Weights of a small GPT-style language model, trained from scratch on English Wikipedia.
Size: 13 layers, width 64, 1 head of 32, vocabulary 1603, 0.665M parameters.
Each number is 128 + 24 x the weight over its row's rms, rounded and kept within 0 to 255. Layers, rows and columns count from 0. Numbers have three digits each. The size before them is the row's rms in percent of the matrix's.

# layer 10 MLP up, 256x64, rms 0.168, rows 22-235, columns 0-63
098:133153140158162138106110127141142183102138103108120123148133093158137091163138111135103111090125134127137127127106120089084127089133097098152122142072153141136140120155152153123112094163095166
097:155124115135145164124113160141134120069140110137156184117165099128104131111075124116110110111143104132106159117160159104145165144122152098105153093125153134128110137114116151100126133183160129
106:145155122138120168118105129129169139126170110105104147110139137133122161119106168135114148104169177136126124158084088118111130110130094120185145095127141108146116139123079123120083109109106156
105:200130135118152109141137136134173191111139114129117165138124122164108136153127100129100104103146132157169125098102152125114087115116146101124150111089157110127156139120107139127091133148089118
100:116134104134178140117098101126174165099182102116105090140105140160123136163133136109119129137117141097150154111111068109156127121154142121156166140092122139125158124081123145120127151147103140
109:157141144112166134134108115140118151108159117125121128119123101103091130109137168109110129111103140170120138131148136060150135118152107130156140143123160106059098155128151088119074157136145108
098:158132104114160159138072118139167162118119097101071124169106101117120137147140123170100124118120118144160165135159134150120127131104111158166129131123111127144121172150142123112079157101113145
110:103136083147148135093123134152154155106115126096063117128121107151117141120145141192089083146164092142163120126120142104148133139148138159135157098148130147113133128135085147124112138140149092
094:165128136150162127101115127133105126112132139122132179146124143118106134124098169110087123137133160195134145106070097144103146094113110111175113130128118163145111103147123116140099091122132168
107:130141130145097110139163103133153172111141091106128097165090126145141140146096119117128133130135099104164163131112153077113100135141130113145156146089118132077108173116116101128094172158132145
106:127149102168143111144117144127159144122105122062148104126127141156154118110109082190140132140162145167124161110095133130143110083136123133113171116101148134115144106123130132104109082110134094
094:141122159126153122110125178131163158142129111079120132108115155123114144098128083126083162128133156141126193100134121127138130128137137111108131175160154091084131126114131088140099139098161136
105:104155113152110147105117131135142159102131123070093155135117139158145158139095130117135110086149176099129134096143127133103116125099150114173124158084164140095113138091139148122096141120106170
109:112150100080154075152104077125124179130152129120104150137137131131129149124133122151139106078134185158137151115127138147136123085122094123144108129126149137098126172086121123120113150154164127
099:126142142108174095140110108159126160131128110130122157135139115118082092094110120116145172084151156150120139105084108137142112123141126170132125118147128121061141178145142130178137135106147123
093:168172125126119118136137098121146169132133095129085141114135108132124154155146155116105111093141135093098186138119142138124099127097062106136121156140146144077123136128139119111105169111165126
097:174130117131098164149069126146133145105118113116099144136160151087113152099119135149108151106134126157083157128127167135147126131153141122173123138133176122123125151130111067141097167138140137
093:127148101142148100115146148130122136150157109136124116138090084186129133102140109148091179122163133168149156139103149113112141121148143113137163071154106117097100133115146116111130082123097106
092:118189142174111149102081106135107136129118135112154110129134159115114126120173116088115106115165168115145150079139114134141126127136080118124145160094136097155112139119142148148094116093143097
089:157145098119163121128118151125102133107169116114132152119125131108096124158156070160112099091160162122124116106118144130110131135136086163140152166113103152095136146143157099099080125143174127
117:149136121147146164088114147181151167137131113125139126170149116167129148170128105101092158142108093138149145109088091140103112092141109150127171092132131129108150130100109102089128119127126154
104:115134076152123127127108109120179165121111091147101119090126152161137138168119143126104132137102148151144125090091119135136124106134160140131104135104122194108117155115149110174147085136139159
088:119176146126153141090078149189115120131134146134133145151125135123145142117089171117101129114143128120155122138109157106125114117099084154136165166096090137124115162093129164099092142109130133
094:118126108129136180122137154164170148089127124153144164107146126135109100129114107123116122127132103105122177097141114132127125084116130165131144110166103116099178138120121131106086140144128203
086:135138149124149113095111177161100136109133106128158125120141149169063102113146107111111157105171156112105148107128174108147079103100161149087149148114134123112136141146105132106149117122131131
099:150139093109150098153088139131157188112118133104115155130151104098087139125111137111147118133178157139157115115165109134175119128145118114163141129151133129147086119095094145131081119093140125
100:149182094100170095160093146095122156108126074125122146116134117114132123156144105089110100103156117134143114126098119163131087122143139162116118159171130158121126156125115093117152156114134147
090:118124138131147090135106107160149144089120124108093124088152170153126153138123116166140190098183132157166132103140138113108105138134082139138121149084144141113141133132115080121094129129118115
101:168133120117131144119137146146128114119187083086128185120133138182106146107109118145106114093143152143125157122127153136101107132120162141135126150082132144098121172122107103162088108117135155
078:130110142149136134143121156126085130100093139105083140155141148115096147098138120159100149144191133126126175133115094118140145149154116117110138075151119146134148126102140119072128136128104180
085:105160110145135121111108169139101121122143118079132091144104153151136119121106146144138108105121189149155137136124143118133122080129123129121169159086128203156085114126157122123137112099130117
112:152152127132107105132089128097155125090128100127171106155139133121122182149123124132142124119165103140108097111147120090152119091088092132141132183082156164124153126145097115092127139151127146
090:109164112147141087116080127158153130110110142151142104145148178130129125139111157144137104110163111125133113100100144107110090110099099132156159134076120123086164105079111126100148138152117141
085:153113095116140154108092143130140173146124140133083126106134133127113139178097133125098126077123124153136146126169108135140156146154164152100179114103144119131111132138130129058121111132139173
091:177142115113150146108116110107160140090145123088119149130113126189139130093143122110116128150140104148161143091167116092149115118107133143122075147148114156090149148147089135141085150146141120
098:137135138130146074122103152139139136091116118116111104134087124095108179121123108157135116128117151122134127116142144091147132102155152162184160181114120125105105169154168125126133134157115079
107:110165108151132122120130148185121127126120080140100112111145128133115143131139140137162167126130160099137147086116085091096095101139135155155112143123107105126108155088131092083096146137131171
103:198105104120167181142138144155128142111139111092111156105090153144114133118089113132084096145111125149147111125128153080134161115145130121109132137119131125120174150161092130139144156158136129
103:164130140156133133144123136196140161148127140087127118173072141143131135160100086148098082124120162118152133126114138117101133114143131131136170106077132157127107121111124086133125153129112103
101:128130126148134169102128078112142116142131098108126162130155135136100182108118126104142147121123143152125148063123147089119130087146130191161145089125148117120114121186134122141138122134152104
113:123156118117142126127112101139138160124173131098131107131114149168139142118087124158150168079099153131107141121070123118114110105104071158142174118107160114111151119106155110099137119161142124
106:117155154147133144135107136119130157125097147132074121092114148083092133126154141126152161103119146189159108084129110119150075131094145107141141140102127137159089136119106104139127133116115174
094:170114124135111153085144160135096123112172141087110105142139109142085169086113093150124116112134158122149123113155141135134128120133120196122124141107175119142164131109078108150120129109134145
081:148142138179146175109109116150100124123138148125119103100138118110115132113084133114115170118178121119151160120141139134157118105149072133124134098127094157115081084127113090114124120129164169
081:128110112118165164150120119105121163120115102162124151106119145185138118119140115122139155117171155155161148096107144113136148094154059148135133161119128142103090090098128088128118130143128158
103:155127103158127123141140131145135116111109131065123153132147112130139165081108144120148127132124154176118173087134136123142098092094137139142128110115185129075153134154108089118140161100130143
125:121161116167130104149124116137148149096114113082075122079148154121086104103150134106149164126114144130128138121120104126159072147136128159107149150115118125103132139125143083114089161140172134
170:136122113140181134091096125156147173095124126125111158123124160140107123126117118122144152101172129162160184100108155119135134100137086157142136138101144174134097126119108113087100133112164140
101:188123124140122144116122139164145165127140101057094131139136110141129122120120150135111143160128085103136156155107140104122110112113119149131130143100116172120097190098123111138154172095133131
101:125154083149135124134113132130126107129124150131116108120090163117100118099104115174153139059164159140162130132106126158148161136084115143129172093121142153133164117095107094125092116120137111
089:139133099109146146110124135162127177134092147128087151131142167101138112121084112143112123122142109082152150140102133122102127090132119132135139127106117148093138220125121124163156096140119139
089:131142106143144140098140126136131123138150139111078149059122164150103130108116109173121124154160142118150126130162153093131146140079114147150081093117133103174144139106109102128115116165104118
100:139143115150135161123112071133130126113138119123099155137086201116113167123150142132099119128136150166119126117100137094177111125134143151135133115112146126107072133134147089181096126118126147
095:092143123161106136142107137159147124139119146064126108134125158128154167115140099152169111075127183112121144132109129103121145082111116122122164167093158115107104139113144129100095141124105125
090:127120086171153138123127142191135132102107117111105088136142119112129100111131078155114164103141122153151157128146108140144118132126127159138155137130087135055159124173103136122109156124128133
099:130117142116181138115085159124143153130145131120114139112134148109100156131143087115109203109128177194161171104107119148134127100134132137136127126124129130125146130137131104106082098108134099
113:134154119160125127149092135105128174137120126139124131129143158105086155131127116125125138140161172103156120132061128126124096092118094143112144155116144124157106161116121127138083090131068165
094:160144130127170118131111095089132187131126113139118111093127148147128119097150107123101109108110110133157146144157107114131124172122110137094186092137157155102139131123113073117077154129128128
091:152128086139160159116121150137101122114140106125109172116120094161115102109121130113099147064144154107157133147129141120155118150099143170117148106142152157076169105098086123131122096142113119
085:103147093135148136126131105124110140120119145115124152138160126146097140122139146119124168136135133117127098125122120143156108162182138157134121092141099183106100158064161115072107096120111166
110:115168129174131155134129100132153129120157112127107154158139107110133119134130129175148156105137127107163112121090117069100121086145122150180162067115141095106146133130105123122100140137115146
108:153138097126128148084121173177087104122111133070126139092131144145147124110065122114108093131144142135165138107144135126096155138128151125143122155115125164119141146090101130148137087135144162
093:100131126154154131089144106141173141138127136117133131127120119135094162164130175146116131103106131141135109122145112117146104101135070158142173130091121142121052136143123138079109102156139105
105:120184131121114090157104150146117141093095111133125132081119161107137123110155136135100113094162174132159122083112133139117100135114077129153121184122131102126139142123126131145125135106178099
103:116157059136146127118118144119167147083122134142140118122134125126130092199127136102139129126155091136125158080140118072112122119141124123152117109126118166083113128149150119084113156136134142
092:131117100155148116160127192162135149143126092132098121119094148113126172136090160165135136133137137133131139111088103130162141096103147120149126124123108154137091144095118094090159150139105176
101:173156100120143144154151123120135169098145128130076111096112135130127125103162077085135152117154136173127141115084116123146127145150140133105094088109107125135118158148114080116105122129164152
095:188163134123153096106116119145149163101098150149098112127125152170124147103115095124084151122106157174148190090115113157132095101127112117117101119153122148142127126133151115133133096114123126
088:170131106128143127128094154130144144134118098058126164139096123133147137108148128120103156113127133169181108142127157124133090132132103178099147111106112130144114123148122129156121072091165120
087:132149089181145110136089140143155126118139120109073136061144181138138147138141107143118141079095152135139141106135137112100112125099131132131137095134180130134168116133119089124146144141149132
101:119148136155145172075107146110140142117113139108114113119111139123096115106113111130096118117153112124114164140135124104097094141102114159116135183122154158135133145146094087091109098129145202
093:109158136136162167104133108103155183132150121142135123135109112133117102156105129198087130107162163120131112118132117060160128092139101106142136134122090128135136146154105103113106128134153120
118:127154114162096123136145129121163131091185125095101147136108145137155179168113138115151145122125121135148126128063124128150101101070120116149145102090165130091131117118107109130111158129136125
097:144137113127165105119076131113137185139098099128125096120137153158137094136140118118113104101156119107146111120123122093147108146155146152144105116146148159137127193095117117155111090176107155
088:162129083121129128140106154123111148099138118102127128118156125136102123136088107132116121139146092152138131110139129113100112121146151107139189163125137161183057154119171138125133114159171117
093:167150105130116130101129142147110124141125092133141169087107097120115111171105094111117107096147111159125154110129128144128155130141107152129178186076183139106126137136127130142108104166112140
108:125135113133145136140098158176135169103097116121135117119127121172124146156108143120141117127108140186107117093126091111140153136131121137163137136126119146102116112070143105062099123168170145
115:199161096131174100118096133135132126119163116102164129125108124133127096147149099113129090101149087124180113087144114114143137115130123143141162133090129160146133145098119106127131177129114125
094:172132113123194090149144170127126147074119121139130130116136096138096112142131151162135131100114140115159113102124124093131120105146106105122150108100159137142140167104115155089172091139122156
095:143128124113129114119120191165110165098120095065097139120109157124118190107147138177126114120151138134121160131124140128135100129129074137135147159149131115135174101105097141125134142133121109
112:099141102175139136158148139117113134094154102121101113076115121110075147181108166150133121095149143136133121118115138106155130162099148136149166131100131145126134091112083123127093137151137164
096:139157102195143131130103104142131126088122096127098133133109107106137155095116133120134108103172157150140116131099099126162119132085142178150101110130103109089122145155113131110144172087130151
093:120153159151172183095125160150106135115103129107121149125090092087112136146169108190102161111134108105147150083134144124135091135100102158138131115126125118109148116147116133153111151137148113
107:127139111153169141127071128148126176111125122123117149125123144141066120114125093109107161099164130144147152089081155098139137136121088163134149140113130167138125120137125123103114119150188131
106:118143096155200141128109156173117123112125095111122151088095133132127142106136158117122130083127178140123118145135105129137119101102111141119120177133109170090154134114133137101113117078144156
104:104144077159164108136090131097145118109132116130118120119157081143111143144122149150119149113148149107128102105134081157144137127163139173155144116135163151163121149104074121087110091141146135
100:145166165129133131101077095116108159149163130089110146140110146122118155157119116143144134092112150115123160142078188117131123117076083090139124141097133128088118140149128126141130139149150128
096:121130128105147163112078137117114168106109114133144137147118100126109140119162117199114133090149130126123161159141111068115131115139122136089126172148153126147110134151111137142063122119140156
078:149108090127133188149124152159128140161121098103132139090131113083134125141146111129154130108154118171156121112133129133153147122115123137100093167156132105093101193093096117115136111151156120
104:145155092192128139143126111110154133112159115144114101103124158108126165165137133097088142099126125115117177117115095131152136100106094114155109123117163145065122125137156100143096144152130128
110:117132065144159143116132142104120147094147093060102110095122117143125147131111117145167101130133161159109184110146132081122141137105107139131121148140153143130127106113120127091154165122159146
083:150141144109121080122110145128163137085138105140112158113112104117133139126118149129105140122116117117130165131155133107151150136131095115098126108100172121064182178144110106173121107163165127
092:111124081120129095101172167139123149131167151110093126095148104117099184166123093158137150117119146095132153105123114137116119104117114140143158144116099139134128158099164102148140087150161119
103:129140077158115106137101150136118123095121103082127137132121164184126142129118129156116171097143142139092129126145126128154122095092102132115089157103132162073181119114126104111135129143121158
108:107171114142125100156146160078119164080157128128131118120132103127121164149056135158131152101150129156154134110082103150147117128089108126112136131107140181120104114105136137121121116136128105
100:154119100121158139139102152138128127150124126094141152117181120137089136165089092116095110088124149168152157112125165070128153113136142108171146120148173136096129141093120146131122115133110115
107:154146121088141100122120132142119158093105133110144126134125109145109151119129139170116155124160123168111137102132166091127101111186103130096179101136111127119135146155063135109155155124164108
122:161143088194121111110115125145155119114150079089092157122142138133126171113133164142119154106114123135122147100119140109146079080116103153140132129140154116080152109103117132123145137096136153
104:115138151146149137142103143115176166102164091127122134140108094154115120177118113123128088084145131157145110121133115098131156143111148095171138135118092122127133112099078142087105132158163158
103:149153115145118087143133147117162124105110100121135125106160167105113160134149108125142103149189123169135117079109132134191156114135105126124115117124119102142116116122056113125090141145134123
090:148148115163138163080106119116103104097111095128148148078062129148145142142143093133088122145126136161166141103137162146081133142129140118135148115097152141160132103154158145109125130130156129
094:120127127124131145097152173131090115068099102115124184115118127152111142114127112166072123134138108120154161116156129137102135160100103152097139127131163124131137136142108163152123091143180134
102:126158123135149164103087110168128145130108081105161166112133144123130105144126146115108097096122136162114135102118161088122102132148063180137136128146142130105159115130095135104134146143174116
101:125148112155106075107156181131144131121135141132102109107090111165109147110112117100145175130144139165113116104126087129123118099105120155135140132129152146124142120099167079088070123123121149
099:152174139154122141113084115116116109127178098123129169123126124153123152107125125117116141072125155102164147120086134144110110128108135123135127099095144111066095123152115100129158155141162167
093:120162114169120125107121137196165139116125092129148131119158120150111147128118149147137167117172179146133138101101074124124134127115104120130113106134105101125131118119136107101097093089104178
094:160155143149155128147130121185116172149122107130119094131118088136089107122114136088099136109151138174176101110094082095136136138165126150152128126119117132105128128142165097105152137095139117
104:135129091151156139111109139141124116107138117095110165120101139157124119108137086148157118134105127156146120070149176090153125112135132181157138110084150127136152168102111122147149139174111101
101:150132119163122145099123149124112126089159131112136130139166113167145132132139147118105119079130098124133125107076123127087136091110134154145157125134162144089152108111149122098139078173170170
079:123139112157139140088151135131120150122138156146077107127117078132133119111114116116111096088120157111177163138132128117112135079145143121173106123121108159155122126137110074118124147191127163
103:193133118122149081134095115097103182109126129125075117129147141111073129119131112156127143113122119155118125104127149133136091126110140141127098130155156185097125145140125075142134130161129129
115:115160127161152155105117126123155163126139107111092115097121102099131130140107138124109101127147103127125159136110129071113118130069115104149150173117134163147096171121149110108109141116184163
100:112184122157134114092129119113116133095140122098085148133135155143138161138138118186135170121132128084089155119152114121125135093121115141130148120056133128113120105114173079117125143121139126
086:141146134168137109140129097163097139118122131115095130108098173126110151128119126104123134149107155140149182106081141148074104107124116103102119142115115119127164130158074125165152128118136182
115:143149122171176138133108113138150117098139092117124139168101157137125122115107165144116103128138113101130130134128110095101139114126085129155184147110156120063177120113139131081099147130138148
093:160142102168139121095100100113130118115166117124127119126123104088097165138172127129105171114130121148105180133119089127163130114109113143115096135145172111152133147137108105063101117135105147
099:189146099161124138128121161120121137101140086122162116143139076107152144140150107106104128098141120133094147142085149108123103094123096162093110149125161156083154128148157115125105132152114136
094:158139129123151131125123111136156123144138143123131077133131096088138118140127140146129131080131155117132134139118104128137106052117059133141171110139153156126126155139075173133124109117086144
111:131139125130095129111154168122146161102181138097124163118131134169131136134099087122115117116151148151124154124054116159108123127108114111116191119100125130129124169121133150117083136150158130
106:110134117169133168090098145172174120110133095120107119097125135181102178106124129126091171160147130166127138123124145116141118153109133142150128111088152130087152134142093124115119120155151149
093:111153103124146101147109141104129142121106137089158137126171092131122141177099106156158134129149160092136116073109075126165108144105104143144170118110128166125131110117108132133105141153107089
102:134141119192122095109119131122169160070150112122087157118131150138101155082104144096119135150153132148120124115103116147122161126126121113161156113136152110113128122067146112100160114131145095
105:170144140106127109148118133118137132122140125142132142150114131139092191105142166149149160116144151146117105090084153107103083075118085121164142152148128128113156134125131103070113139122151136
111:128139115128111136133125122121156165133120127121074129166126105133116148112103131154129127122123125104156165127109145111097087160147135162135166136143172142074097157101061104098108141153145161
084:141119130105148150100092124189097111153107141128148097111173106138107149130096142127114179119139145168125096144120098120109128104136089152131146124165136148127144131106122156148116147131202131
106:144134129168139147102083090099165122122152130133097108126145153103092167109136122164122171150151118139128129106102132122125126099152122155170110110127159141132152161117080131156107073102118153
111:119167097130153113148125141153153116136138101079095148085106142140130142083104107167149155151171162165107156146148111143122103105100109128150142145116114137145096119083131116118115159093114157
089:139111086109106152143160158155115173108187131113129091131154135104103145108124108161110129117147120122151144152130148134192111099110132120100169137128117166127117159134078124134116098135097149
102:149132094142121125132108141137173135107131110115123141165130097152062133167125157097142162145116118168170079095127106071122118153124128150155147117134126166132141127104118077132129132134148134
089:122199162119173104090095128132148134114107121145148121097092145109140124165156107148114150104146115123186148144139110110139081141124104151130140137094097153138107131143114128096090133124148109
108:151147115144132126137132117102113153090154078133105144115115151114127154124114131129098074141163146139135134095090147089104114147127141144180122131105145108088101136157081079136125128142158170
106:136150112124097123114138159153126142095112138137139111151127124146117131087068154144146165130182104123183109056095098125112124138134127123113136133126109162117136122105123130122113104138136191
097:137165064139128074169114153147126107117149090118109158095151137121111129148136123112125134109160134137163124123131118128159133115077096151090123121128086139177169147137123126151116110095137150
101:131139119145139112093130157120110157108107107083125133116133164135069138108138136160099110139186140129125153122140169123134094117119077164131104156115165128096100148139085146125167102123113142
111:130143120117107145126137100112177149106158117121170136144150117133113203148125160149096133118177146137133128129115134106137119095113093107109115122120114123114092144143054139109078126151138122
098:101132069109138121073129170160130149125140119088144130129116105123135135134101143185119106100157088137136154144155121114178147096150145140109164166130104168146125125132119154098109143124116134
103:183138129152151198125107096124140157100139124110134144121123150149122115123149108119102111125127128179116145103140115105145132110123137115103095104108165139063171124097116115137107138162134171
103:116161108167106115126125131120164148115163118108144106155105150155104137172089143152135158125158107104088129113151122090141134108138087122108142159127096145089150106139129075123087102128164141
118:133143099181111110132134147128131110060112092077102133097147154137116156127149130119126138144163123137096153118134097094155114131083140157130120161135154118113114130113089093114126156171143150
099:141113122112173108151062124140154159131097113123146109109109115132144161118121155148117114098161174178106119126109129090176097103149113164129158107133129166115128147134113142123147151130159099
104:145153119107127141103060125108159145122109155104162126109161129136094123144153129156105130120175155120162109126099109109165112112098102123105133135113133174117130119164127142152095141177121084
090:152143066120155097138156140145118178129109135102123079121130132176135144095134089124117097139150098113181128109158116112151138131125096130134150110140126149097107163107093100132139128146147091
087:130131160153149089130158138175109110150134141087090142113145154121075171142130126144131154150145145159099132123094122128120099136102084121158152128130105152129134137115085085145095175121111111
101:109180150124151162069112098141111163142132124087141113130097163113132165134116130139137153126169118103123147126149114100122103137107102120155177155127112105122140157172103091133092123116130102
091:168151092131158159102130132160114122124114100115101149109134108120150144163153090121120084135130116124121175121106116121089115100118090126134116135091191152099140135148151109132141136114175173
090:123133089117127102143151121116145145127107135099133108113103156119149161185088139175114168118130127125127137113112159122144121130169120136144191090107139161088124125081076133105116148128131116
097:107115112132171151094141152158116125147203134093110139129124142156072161110083117156119109106164162125110161090115106123164153116130110153116116126129149141110135122142100142138143143091133129
095:147136124116132139120100090139155147142134138120093120137101137148139127118098146153121102160158119129168120115108113077080107132168133123167180128107130105166125151127119115182090142123180103
112:127129125170152136123118124166140143132129135124095151102069162099128156123106081140083097128131120133126167081093131144164149105126141126122112140135136136069163136129146124100088149159156134
121:126155107152124102130131158140175145088109094095109111094107155168139145108129112163134176144153141144116123126146121108167073134124116129127143102146135144116110099101084099091107171143117115
101:105115130103163097139113166146174164125125106118153138140108137136111141151108117185116119103149131124142128130106108076159112137165111140107163145135161138141131165137106128122068111136166081
096:148150126159141146087145140127131135055147096128122154121114118104117124177150098148085116122136105104112131098149147110117128081126101186116154123069124127151160129151148150135125148130126130
087:104143087122136092125134120190102145107142129142133127158121122141097130099068095141155161097165140123131160081133150143146119106116132156114138164102086113177124111101155147112120130124118138
087:142124109112182102126142120117097137128146128129109184126155152105135138138108105140077098119172131098109164115158127139119121112096110113120131152138153151150146163113099121105133152175193135
100:161164139145157088165102124128116128097169101133154114166090140115105143128148089120119127098156115115147137142135128085123108119163100128135160162073137114097131125144137129083100172123118104
098:182138105112135098139129133176085124100183116108123147133148133175125125121115094117089123114137130110129189122122135152143162080158128144118128114126136122100146154119116129139129080134176109
087:165148120107135153070127209126119157109164161129167122140125106113137134143119093162100103096130112141142126092163171110161098125135100145117138121117133154107141114126161118130104129141106129
105:126137124104163117149131177162156180069163059102136159128133086150070122110143119132114128133137153144116156134126117124169127139144138127115115136152107140159121135099127101145102121118120129
097:120156108131146132099142145104113119083142097093146105080157106129132139144143126156134141138112114127156153107173113155163118125125100203125164119106180149135129114124138148091096130098115112
106:150122121132159128118080145109132119109121116111093128148143092140106190116092157168113148124122130149169118122156090154148137098105128155127153138126102199114134129135081154105117148149150128
093:158133106093133165133111133138088106119162113154122170111148119127104144108114135151092120124120089119140154121133176126150153118145120170140130064125155117141154186135079120111095123147133146
089:118123112106143144156139116157154143117104099098128145139157116181115116099106089145152121086177151134144133122161076105135142079144175111127154105133149131127105128146121158120077144106146119
113:143149133165150131135071131135150143162125160132110081141137099128119103136111171136125138088123123131167101127118074130103075098121129141133103160135108183151088153104105126133141126132126153
089:115184123156118103125128075145125122134121108133146117184114144116132081138110086159152120077160119143104120140123131149178118128123072144138144128137130117119141114111080098112109122171134134
100:129135111129173123141126116145110161153165124068100127153109119127104150087112140112127125126132169173154144134118109130118108153202139126149129133151117111111114118098089086122091138093153140
095:115132117166137133093148152137137105121117106101136125079087150128115141139086106101123162147162109129144155120146133153178132145093125091121137114134112150088162127165118137143098164125186159
096:137128117160120151123104116137138125143122134095097131107126167146119149114143106111117120123132121106147152146124130124131132072060122114168145180091170131079137177110092132118113124126133184
094:145118108123200146148128126118157135110119117077131197132147114137112129083147118118108093152167126150145128121127109088155121129132116153099161098119134142099101177144097147120115147145124113
111:120147131137123088116150181122135137116131085137147081118128151119110160153123134146145139132186164157101152120094137103134132126133090106160175133135132086139122126114090094077094133120147140
096:193139108109156065165115171141153155111141047125111129120129079101107115123140147137116114138156098131143141138156141115136139138140117129156131147147117123151080117132135121132127095123142122
097:114132120138154142138125138159123159124131121124133158158137115166110133145109107181105081121175121100118175130147114123118151094135103134160158148131129077124110163099080152092083154140135129
091:135146124105164125125119151138104165121115119115138129120156143077083150121128089133123116120114150149135163120117099167155122113135104138124115164136156081134142130158159073109103157068168125
097:157128120102124108107143138135078120134132113123129167125165149164094176077117130147123100100126154150134126123149182098142127107165125152172153126110148117081138160088141100118115112125143114
101:130119084107151121136089128130166146154121121093096130122143118152115137142141110134117151130137165132124138127119113109152112131123118131137137110130202204081136192096127103130139144143129094
097:109161128110194108114116126166107151112116112141103118131133121120124131176125109145118142079146176088141126107101106119110101135132153123135122140078113170128111176137158107148152135117160090
153:131146072154158137089095134150169127134153098101076150099117127135104154116121145146120133117140112158135170105126135112157066089149120131127132117140128122091123131129103128108152151125165176
096:131149096160157150111099112138162133128121129104134119097127097144092108156159138103143177097121147141171080108126109135127100147121126171096126131098154181163128117113087119129098108152140145
099:144145113131160096101126124168117093121116134125122150106176129126106160092164099175110142093161132117098136148141132121137114098114097173128135090171157138103150153109118143107097155137111091
106:138146111148137130126050125166147145100145144129117086112115150123130127108125078161114159141131128187137184124115136113124134121088093140138144144155091100110121157171128116145104129117143125
103:149135122124125124111120122183126132103108116081127150150113123160120130094069133130105139136165142169144121141113116116058100163123151146150135153095131158153095161130115111132134161119170148
098:128162112142166105141138133127124132134095125125113092118166148078083085138150091137146122115180081113140130083095123140146089115148109166147146144155117155112159121141120105137125165148141127
116:135139102159126119104085160138127166117108102123149113127109112172132122112087149137120160090119150154166119121116106156130105132130122161141142146082163168105144142079120110079126112154114165
107:146145086109134090148100144216136125138108127094114134099091135162141142149080114163104154128134160159126139137138098099154118143150146147144131114151116148152126107130124104123079103126122116
091:142141105114106125151122119126133133075077133121143126175176076119132160145123140138141155090100151129111107095159118107098112104144124187110130101149170147125110127123103105114145089139132116
098:126157130152171109176111125106141144108168121118094155122147149145122133104110106220093127125140135126118160124130110145144148091139113142151136131126123133113083119087096148122115102127093098
103:132176117097142116114124152139108119097177120137162106112130152103133140144124101140139169096154113120115144091087127143151059122089154139141099126141136135130121108114138069153103153154131148
102:147133096149141140119102123100156134085128122086094125162071124122108119120084164146131128116125127141159118131123137127130148128120119131173170128111165146145086133174166124106133104178137086
107:096153131135165099136114103097161123059137100127105144133145170113095128149155125138119145139147148124114156079133127106134132118137119148161143131125159108117171114100099162110084175106148121
106:123161108136131079141163195127135154061095100124126115109132101122108138154152114119100128136152136129128173137156134093156096106105076115099137166109132144115131127146136120123142101142123109
089:144143075160150134120129107161156133090088101105109117104106128138129124173142100164076150166118094106118155129135118120149115123148161155096138107103154178131080126122134135138139153138111112
095:139146125114146127123152099132148156120126107125131159151122107193075123135068133154119119147139106165177136099102132107126139139124112159101173113122135131099147101099162147129152173121153110
090:113193136117125090140083127122125130119121086135150104132102112101139098095131137132140145133166128122222128129146130127150106145095118178124134128111108106104124140137142104135110107136171132
093:141134101126129113125146178169123104106136106137110147110158084134093154133142146110122136137163118130127168108139122096141132113110146093172102104176137126116065151145107098139109176162132137
096:128135064145122133127137107118130121098144067100100121144143123147108159182153163120107123134117106136117149130131108117133118142154157157145156121109199142092122147073120102104127124119139134
105:156159113120131094113133135099165152099129127116139105136137118145114142149126141119134160098127141105152122095120112121113085106139151189142149179089149162123097144114149077143131079138109168
090:150136098100150148135139136113164143119115097077114169132134169108131141157126116164141090117123107167151146121121104085093113107114135145151099164161119126107139121137141108142120172107107188
096:146152117132145097123124148166157132148127115116151113149159149166112144117092117180115062102135079140139151106125120144133121124140145098129140131096113168133102091133142087090126183132116124
096:130135138157135126119156118131155155117116113106095179149143147098077141128077126166131127124150129123147126115139136074190109135095121070123144127152149143119119137174117129119096137154136162
081:192130101121119103150117102192151126093110126135110143145131113169096113171127073090136118171121118099138145119100135100158151115107147118111127140114140128147157131146124120158116113159114095
104:129136130153135080179119138146143159122164098158158120110106128144107114137096156107127109132121147128153132102134116127137129102130127093180199115124104139080117167108136133107081135159113139
093:131160104126139137143112096090130162097155111149151145073163176128071123153152173120131138132144125143126103126091138113142116113098055108141126117157132159117133113135139122133137140131167125
113:151152141150136115124069112136143122164119121102117136111100127128141147091101096168123131103110175174119149133129134142149095074096097166160158136135153128104152150125108123113107164093132143
099:130157109151137128124088129169165132120124117105082121113103138112142097150143121140153143083115150165173100065121107123154119110138162106130116101101123132109153113070137143112146142167109126
108:128154115119139146116086116165112157119117094085141101122121122183127126130073161129142123104110162099171163139135136102128093142092134123171144134115139146086099125105132093135141147141169135
102:134140110137118149101132136126152140079151147100085128132109158122097149140149187139108089110172098115142123114142146108128131171095122092147116171108137122133118130130094140078098107162160135
105:114165097148133093141110134137128120116127066140111113123141131122110149109146135116132129097158173131123105158063152112147104125115095182134142160139130125091119128150122084095112177107131147
092:127160090145123133128114145137134130082117109109104113104115141134154090147159131145085069069124149148153173164127152090133136145088119117117112154113156123115139154153123105126104107117150165
108:142153066149108120164119116152158121084142081127134129129156144161120138117140123109130105117151110171129088089114139110118117137134132163200141131139149087130135097126109107097114121135140167
113:107149107140132111076154139090137141104104115086116132114109146144111129112104158119147101132156121165126164130161133137147114155096107141161156138125154145064124109095121099078114161159147132
103:126136126112169118126088147134138146133118135090128136129109131112130142133115116162141182117121129153119113076091109172191111117104078153141137099159133167155137123099080118139114097142143112
105:152126132135132140115128125090124137071197129127121109119130144104116149107122138137122155163160112138147185103109104131142123118073121129169148160132132106097145152174086126102118117141159149
101:121184107113151127095095095148107143130125143125111153139153114101142098130099103143119105086151088133184124097094096165136111141132104171137159116130143141084156125124129141135124174133154123
102:175172129138089099132150169124151160122114099086136138138117111137157120107153088121080128098140115159162141123159113151173119141127097127108113144125137110125139154141113090097070134117119132
089:154127115160156129143123153170115129077091127120064148153106127085142117108119123114131118134126116136104211130109144133141132134144116118110137110124154118109181112120117106123095118164154155